{
  "d_model": 192,
  "schedule": "wsd",
  "steps": 15591
}
Each number is 128 + 32 x the weight over the matrix's rms, rounded and kept within 0 to 255. Layers, rows and columns count from 0. Numbers have three digits each.

# layer 10 attention output (transposed), 192x192, rms 0.046, rows 40-63, columns 0-95
109079110147136108115133088153123102109108143118094107121107093082161103074132158122152147080174113122120126101149073146152140145113127160107106134162169078131187160115123109132154165162076096177084169115111127110125135152066136110135158143166091098136123149124143105137123122146111133125
187099114099155133113121132126116106089134078094087085102144149085120143130134200087108142112115109138114105130184153115125091167143185090204135103141130089118155057140150153137107149152107133140113185115150110141122190145144159114111102121096115123149179170109109144067106147096102119113
129119105131156119189149124123118142094159155119181131144120113164144142133113084084125110127123157110102092138107164099144127146121155157088106141134128091122106115107138140140114150116151133097143102147121123130145071141125084154159121165133139152140166127128102156127141160120145147145
148098117132095173127141123152143131133111121090197110183125153160134155178145136105095147107103104128102141130162209170113195157138126112129122147115154135110083138147150058118136129104126131103122170119085138106142114127096091159117107152141111087133153140104168115074104098142180181113
122157178075126186087128128140158154064163142122163157125181135144100157124135057139142100145151122133133088106112123127117133161110105138112125125075116171149135106152184123154093083117128088092149072148153132155160171155136105113104111097131151114099125123157125114133137151101109076087
069120073148096159118136131152157128113133105128111125137064149149118156128102107102105115125113155164085139200142113128168084100155096173123073113111165133080100154148104143126130108103116132172099130116112104177091170097127172145113128064089124168197156122125128142137109133122108136099
123119101108158145127093133111119118103152117094159131141108108087102162127111118126086127129195121112145098149122165090122122146114179112166138128136160085171122093143146160110093123128093112140156171124108138157128128084151150135134106150124100138155132171154141114088139123177079157118
111067123129088128147111117136134118099081093158143116093111100099099059134102146134121172117138089087108120123152137128130155149097157164090118117159117067121076117092130145128168150138117132131124178135151139135100140178141115113090101124093103178117138171129136078115123116141128164150
085162187147126101167151155116116138137107154068124133127109128104117096169131162088121107104157086140159140151129098129147142083120104156143141174119124144092103135137108097104130127099080115140186101137118124088140140108144111130112152162135122151112097132134125154131107093120146168115
138172108123145199123142140127140134133173085116138135141111154117172169078119081127112135162095109183144150118123114081118117129184124079168143112162113148121130112130113163164119165121125112107083112077115078142111095142138148165136107156167137155117151143107161136132121119110163134109
121107139118118133162076173109102146125104159101112119104098104171080136125167102088110168118102143146129115115106149106125109135129121135108127107145136149161106111150111141169120095154136093120154163075109141165137114154103099066144130121118124157130137122143088136110102139105109089160
104124152129095124189119129106098139101132102126127117116155143102139090119138137062180133079110117085146160154123160127110117186093107129123147085110066035111148152128101082116177102135135132119112169081173138092088139143094088127099161165091141109128167167106079087098147125090130164109
097141130132169071165163130129137136118159118139175118103137091130188103131087138131149100086082090091194117136135115143106141183117121060123175121140095147135140123155106127136170079094055158090113121122097161110138099130112098148143160128140127099119120085103140102100105073136145114111
170136117126120163098168139115129143158150177120217122114127165140089136121106027148144082119144149141133145109139154105065177145127081161157142118096160132115103140165166163140120159116154146125084137110181145147137095174117184100148159124163136102078162153086155115141136113148111103129
123139190147109136105099184111135125118128113140164086122141121145139113151167148108138090147182103144129069072111125140073137140159155176108066153073101102171147131114127117120113138095146115125179091147116145115123102054093133116143104077153113129163061129146105185104141121103151113202
132124124136120099123129133129110138163111121140126147186093175160159101153111146132146150125083102082068126134133148146150141145109083139103156150155105163148102163109099177142134144168144148118099159140155137096120182146139134122084109128105146156111126108124119145130137136091149125158
109081085149124155104139139092158104122161129128127134168124118130157183144123111099128165121134126141153144109105114089090124185123104095128141101133138128151137144113139144106144148203044133142088110105135183168097168168100129094109174115131100097135130123111115077128139077150105109123
069171146149168153106119138147172171161126164117131170156179144123142105127147163104114140117166138138137121147147157047106073132130097160113124151098141141154105064139148136128100065113156154116152121118104095136085149074159125136155101107107148133104121157167086143116117093154117075159
134120105140095088111127117108094091087128126146120147167080129081131116185119122158110132127095141173096128095132123056135129137108142139171139150119081143090185107130107119095122134142172145116126164151143095136128108183116129092128139119128143149085161169138090107134136134142075110125
103119126174093123162123086174118138143121099142065154126102123128174092118147154161121120116139129106183109105136128087154136145135084153060085116112099191135115113100139141140120113144147140122098087107108116089174111142134109066142130108128154156153068132157051161130084100111098122146
098107138141153110129106113114113150142149152171085150095149132115091096163131118128142132173134157115094113173157121117122129109130108130118127144135098071147090133097110116107189097138185133144146121169099107170109114106111099121160179108135130092152131084179121159127124130141158153118
162132136113097119106095093162124143129120092127121144107096141116150136112136150169118111149112164142143145162166156114123161105201092168103116104133094160146111092136107201142072102071194149059134119121133111127145110145142129130124104114169118149144156138127082084146117120095147082117
123134103148153094171128069157106128087131055106127145074162098140110168120119152144129141108153131124117112158144122128195135153124156133136060102155107098073118113089141134141117131111150127081118147144142135102164125115152124132137087142136141117123155169128123163115155081165144126141
105164186105136111127083139122127159111105162159150124104176087129092057137124152147124122138169104118118096154116096125166115138160116105141114150172174094133087117125178095134099121122091094115155132094126167086114102077161170135117123155165165173148097095119175141117157174111137149138
# layer 10 attention value, 192x192, rms 0.0372, rows 41-63, columns 0-95
154123082110173060161140151104128164120104178083028139137085134127111105150180163075145063149151115139167123137165163177154089104125160130098113091132131106160120114162196167158122071083172127129149151064111125123120102114122148085096163126131123126111136116095146104147135142174114141123
159138100114168149127132048122106118123077157146142186064101116176131188130126124162138103087112095112076081103098139096126118136105091136088106123120105155153172156133145136120143168085123107132087156114148154126115162088126162154140152145096141159119140053117120084109151156155126096127
127123146173131095178181125156157192137144101122164099164122105134078120148133040037072124115076082166098104100138154152120088154095105119073140171104123090100106136166180075126142174131130175081174146137203144143083134127079096137125121131163102127093160139087088133097093151124184138138
130104164092096068100091171164164124074112146181148118184130144115195128192133082204125146149116061131118140056141149153110113097164104129113132123109109220075121154156092106138069163136128093100077099104133101151181140181083105128053149157111147101139114125103108116132112171151108063099
129118117093099068156177122089135145090146098103091141143064101147050145186127125110156158047042074082110139182148040192114089098180124055084154128132136139085165176147059164171133129149092157187118096164064136098108142167174204116175096164084095124197145081147116156065226142106130075143
125134093095144101137107105102078082170098152181162129154128179111147116138140133137151130154127192170139111127096098118107135103175173169238114085179096103156112108057136097190100130163130161133118153096113091135108135166127167178061162128108151138168175108175126121105080089151069160089
134162111217071164134119157090161165114117176108149126106133069073131126131116191126108092139138114118164125106114177181116085090135143182096132092172096202094031114142116152098128117087140152163124152171170114122097132097097059143117195153101171116102127121142104140117103149133092116178
135193171180092161169134193132157133161147119114188162111141109105128123136138147139071126125127138109218089130133102153118138098098120190114142125142086100149162047144091109150112078155075128176104139121172191036178110074128074126092102179129125116132126132107134110132054127127156197074
110092107129110118120141125124157176093138089163147145191176096088159205106112117166095115174121121157136093119116104111045162131139148075146132149185124200131150137133117186186157131152145165069161142130164098210081093150092147204134120101112130158111133107102126091113098088182145138134
115098085112148150147102106125090171116131149109119155122041147188074179143144143138141092078104135067128123116109160153162152158073181114112113095133154113178098105129122072149131119084124142124129166080099169130139138128158106048099163145109090082125178005164141149160131117133098108162
117133147111160112112120168121177124163115107152141163073141128107107086123124107108096156151117143066119127133152213147054086123076138134110175084195054110161068085170177143094183089158115137135105189082155163174138122119060113170116138115096145033118126130056175142143093153170076178142
098104092090131088098108109092177069122165080179149142123110107130094198135158141118082154165144160131123133103112211114158110122159066116099136045165084166083133125142118093159114099181161143134157098124171152124079101163131032103103102157169159091091132120104130104157092144158094143134
107135108138143103195144161121157212090129163085131141184121115122127127117142003114130119141219128085093138106183104128136147181059090153082184083121105134087117140169111108149056149155097100176066177131126170130131103179155053064071119128095200132181150187063148078073167188118093088094
084082160095153148152096180138126149138093113026155180174095150113118138085128066210068077155146079096140130123150109082124144115111137149145115093068110097140045063128133118116097060108135109149143151190093135145109149090127107099176103079172171142132095159173125103065078175110103125122
095102135103056127137155121104098181132156070142070039110152109145151112174210114119130185121085091131095136151109162128082150088162139078154131097130133146146124106112153140142139174230170135159129120115108084090104169212145110145117129101161068145147139096059106153163113184122132188098
060116160107153110084122117146167192112155122118103106179120090159142187211080128093115149129089096050076117140145209085068131069153086073110145106146178153157162124150072149185130203131134178159154123134116142149092148185159164116162135218145162088186162102077143112162141112156054070089
146112145146098138120134083092121123181147123130160133162136124125110145106161150127120080089110173107119096152197127085164125141129102215107138090111124083136084128074139055177097119152118147178145071128115155102153098159195071136082077116060215149113107107169152105129174169120105169209
120170105128179139131094105185123153121135103110116144138160123137095118116209184197061123156145195161163150103132135114143127143128153114154115105146130120121170059101112137096112088132069137122114191098165080126158162151065076073080152132107157122110126067147161085123123089137121084123
060178150112134103124109091126168083138131114148089087113137172119101100133102139135097159111129172076198188159070093097132161102114082189068108109148095176146081158115104144097150107194099109142130128097113143125187063160181166096097132131154179109113137149103137114118113132092098104204
062103137130147167173124188133097113127157111178118143134133113151116082150117088164107150128197124107089140137092125158122162147145147168120152139138122080113097151127183130145101114151129092148130121139116123188122137141130115069201185126138155093139115103147116175104088135106111146148
139133134086128123076106097113085100103051039074147054106144142105132099177134139111118168124108174138139133147142114132151138112069134116127123131083126185146105120104085145044080152086178062129130117113169111161118157187140118132138110108150150096070082125177117117106041116073128116145
101152122124068098168086042144153140151095089126067145129149131142177153149072137111092179151156146128185110165067133150201098076105106103100077116113115106079129142082122116141169153071118134086168120117117093127152123140136200117124105115153090135124110143089132166121134109125160136118
128095147125111160189128093146119184191115130113128198107199139064136106114132128117108153206141085177054124087147106178117094098134168175139162113168173073033076124078104084087117163165138108089142160123231184107156184079165106173181164173136080081124096179074146078155153135157138175083
# layer 10 attention query, 192x192, rms 0.0374, rows 64-74, columns 0-95
058139112155139157122125106162156181170121147137145131114120134136151077116117133138136136139131142093155114138135092106172126134080121104160133131100147106135144164110090130104153161115105098128137118142134116180165147162112117103112118180161177103097136109135112138142130150091147134154
130145135126161156113113156125092133081129134136115109183134169123107091091141123088122161130115097172107132134149157134093160165104127135150123106121110130123158110158073105122114142135137114117143151153116128144104134136093178157144146151143157097143087086129148125058143154146151131132
172128124077149175155124132072112153123130128148098155183119143177087150154124135115136102145108134142115130143145136156153151159132117170131160103117121118110122109115144131138104170108185163077156114119120118122099084140131135119117126116113154119124124149114117112129115138106158107128
078133089232159087073073064105161109130164116107137114146159062205167125124073081102113165120147152177165169077114144103106152145080162119085116104153124079101103104063108118063192180128167165103146148132140139133129078143108114126126119132143118123053136155134124101146164156107170158098
123151114123119156156120167126139103142109178133141106129085105132117132110132052127118095119059131197073150141114179152119174099078082145120102151118128139120130098113133123106106101149144100116109162158125070138122099083082172114125152102126131082174095066104122210116089136151113177118
144072158176156097083071122121083088103171153154105158130194110093109117119079158136069185095110088127122133119118124125110125167126153093091112086144120062214160166175161087130162121170122159144144090113129159144145110173043115114160169174108105104145121130100128097151146151133130144128
177181102110146126213128169086124115126096172100104062179047147188107158144144092177128067151123158059172134107105101102192096099110132117148149150085106163029128118074123137150139177109181118122126154164070102069109113097154116161105115051139157106180159114107118133119119101070109093160
069015076153162171156152055137124127077109145154134079135043156124170100176169096145154123147144100123131150148160207151182150064119158106103169159094098111142139082171180137159105194162193163134130118123141143181114070156166093161112098142152160105075088083053136091150122122170138101123
102132148093154126099168052126097153106106141156174085081136162104065155104096131203122171102132126123187142177127125127140116138163149117138117150107106109135094139072127118193105077125137111124144098166083174099096123117118114187113105102146111180169166122117141112163151190107163190127
120086088163135145128205136112147127139098132095049136132122107135152097132080133129141142048121124111155111136104043151170132087128148134077099143140097137125111148127082116088073112072129178112168193103139150097106146178108100185174165117135121073114128135123115186138126168138148125129
124138124164127125169127062143158044074176141086103132089155108137083122141108146138136152084071098107100167159090133107103144157177120122225201093132106110069109083117108165125132177090074146183135101131170095128157101122133154097087100141156108160109183120117147222113115115141125117138
# layer 10 attention key, 192x192, rms 0.0372, rows 64-73, columns 0-95
141179153138114120090165130120172158121137140088132135126124137167124147114106134127113103141166130129109124121162145139108143121115148107138118135151128161129110102129157128125130124134111110136124126115126128121131131134115149143112105125116112122110139110134101148097126128123126087116
137116162089066147072101082165038125106116173188149099090131134127133113136157126143119154138089129183126214133132048148091047149113146137076109087175172083200126112111128118121150109156129193153132097058105077140174083165189076113183140139111093142113119101092158070125156128067139118113
130206084121194168061098189183089105177127121054055153244058058175161180170165156056092102076122185078195021139165177205184163222144073144141120247100130182000089068160166203102103171028107119069068048181187105154077164084095143143163122096082167139140183122146057179187107138189106252052
117090121177174118163094138149178158151111132159122159095136130143159120194071108134079155125142098109107114179168070160126102147139127127109128124114124122139111121084121119118180169094099085135135072178137115194145140141138174140130063174094124111107050093140146141149106141078146178086
156096106112159196157154201044136166129119130132147097085143081122121139132167112132090072117079138138064126137109140143140137100153116161156122132122149177070104091075119115119175104147134140103158157125080111121088110110139161148100116100132089127143150137110116124170125132141122147121
123139151161114157103153149124103091152107137128112143123133104129133163096126142114117100117112082151140151146125127134116100109129111140125108107094142154109140114080083112170111138104166111121165138123124108157127163150121144151129130114121154119119117125141074139128157178112138140097
129122179086095162140151130110134087112122158125162157115122136123130150099112147119119139110125113160123164141132113125117084122147146135101101113105136152159135114138112108145106138132152115131154130103129101130139136140158114140125136126120136131118128116110120140086154163118157122078
086102118077118134110140145147133146116153141194064157177119098127158146151163102101157127141136164086129185130156085091137130112085112042106206088123083122141135120158138102030128181177168137157142121096109169197113085131096074090062123145159117115082128084062080127152115099139119171122
077143069102104062155136102149057160139084033161163090128154107126171136111175121111114120120186146092112093121109094096167124124177084094125155166103148126084104126072113106139100158128095149124112087176129115119134132124102119195169161100151159149141169121129127072152135111113129174137
106171092154214035123117098069137160121109149144111205160094107155171120067126084158152155108111090125132101105132140112083088103151123140072149127178157101101093115179105089140044118099054133074198190087098128109050124119135100170136134120118061133134099135112073160168141134103125150115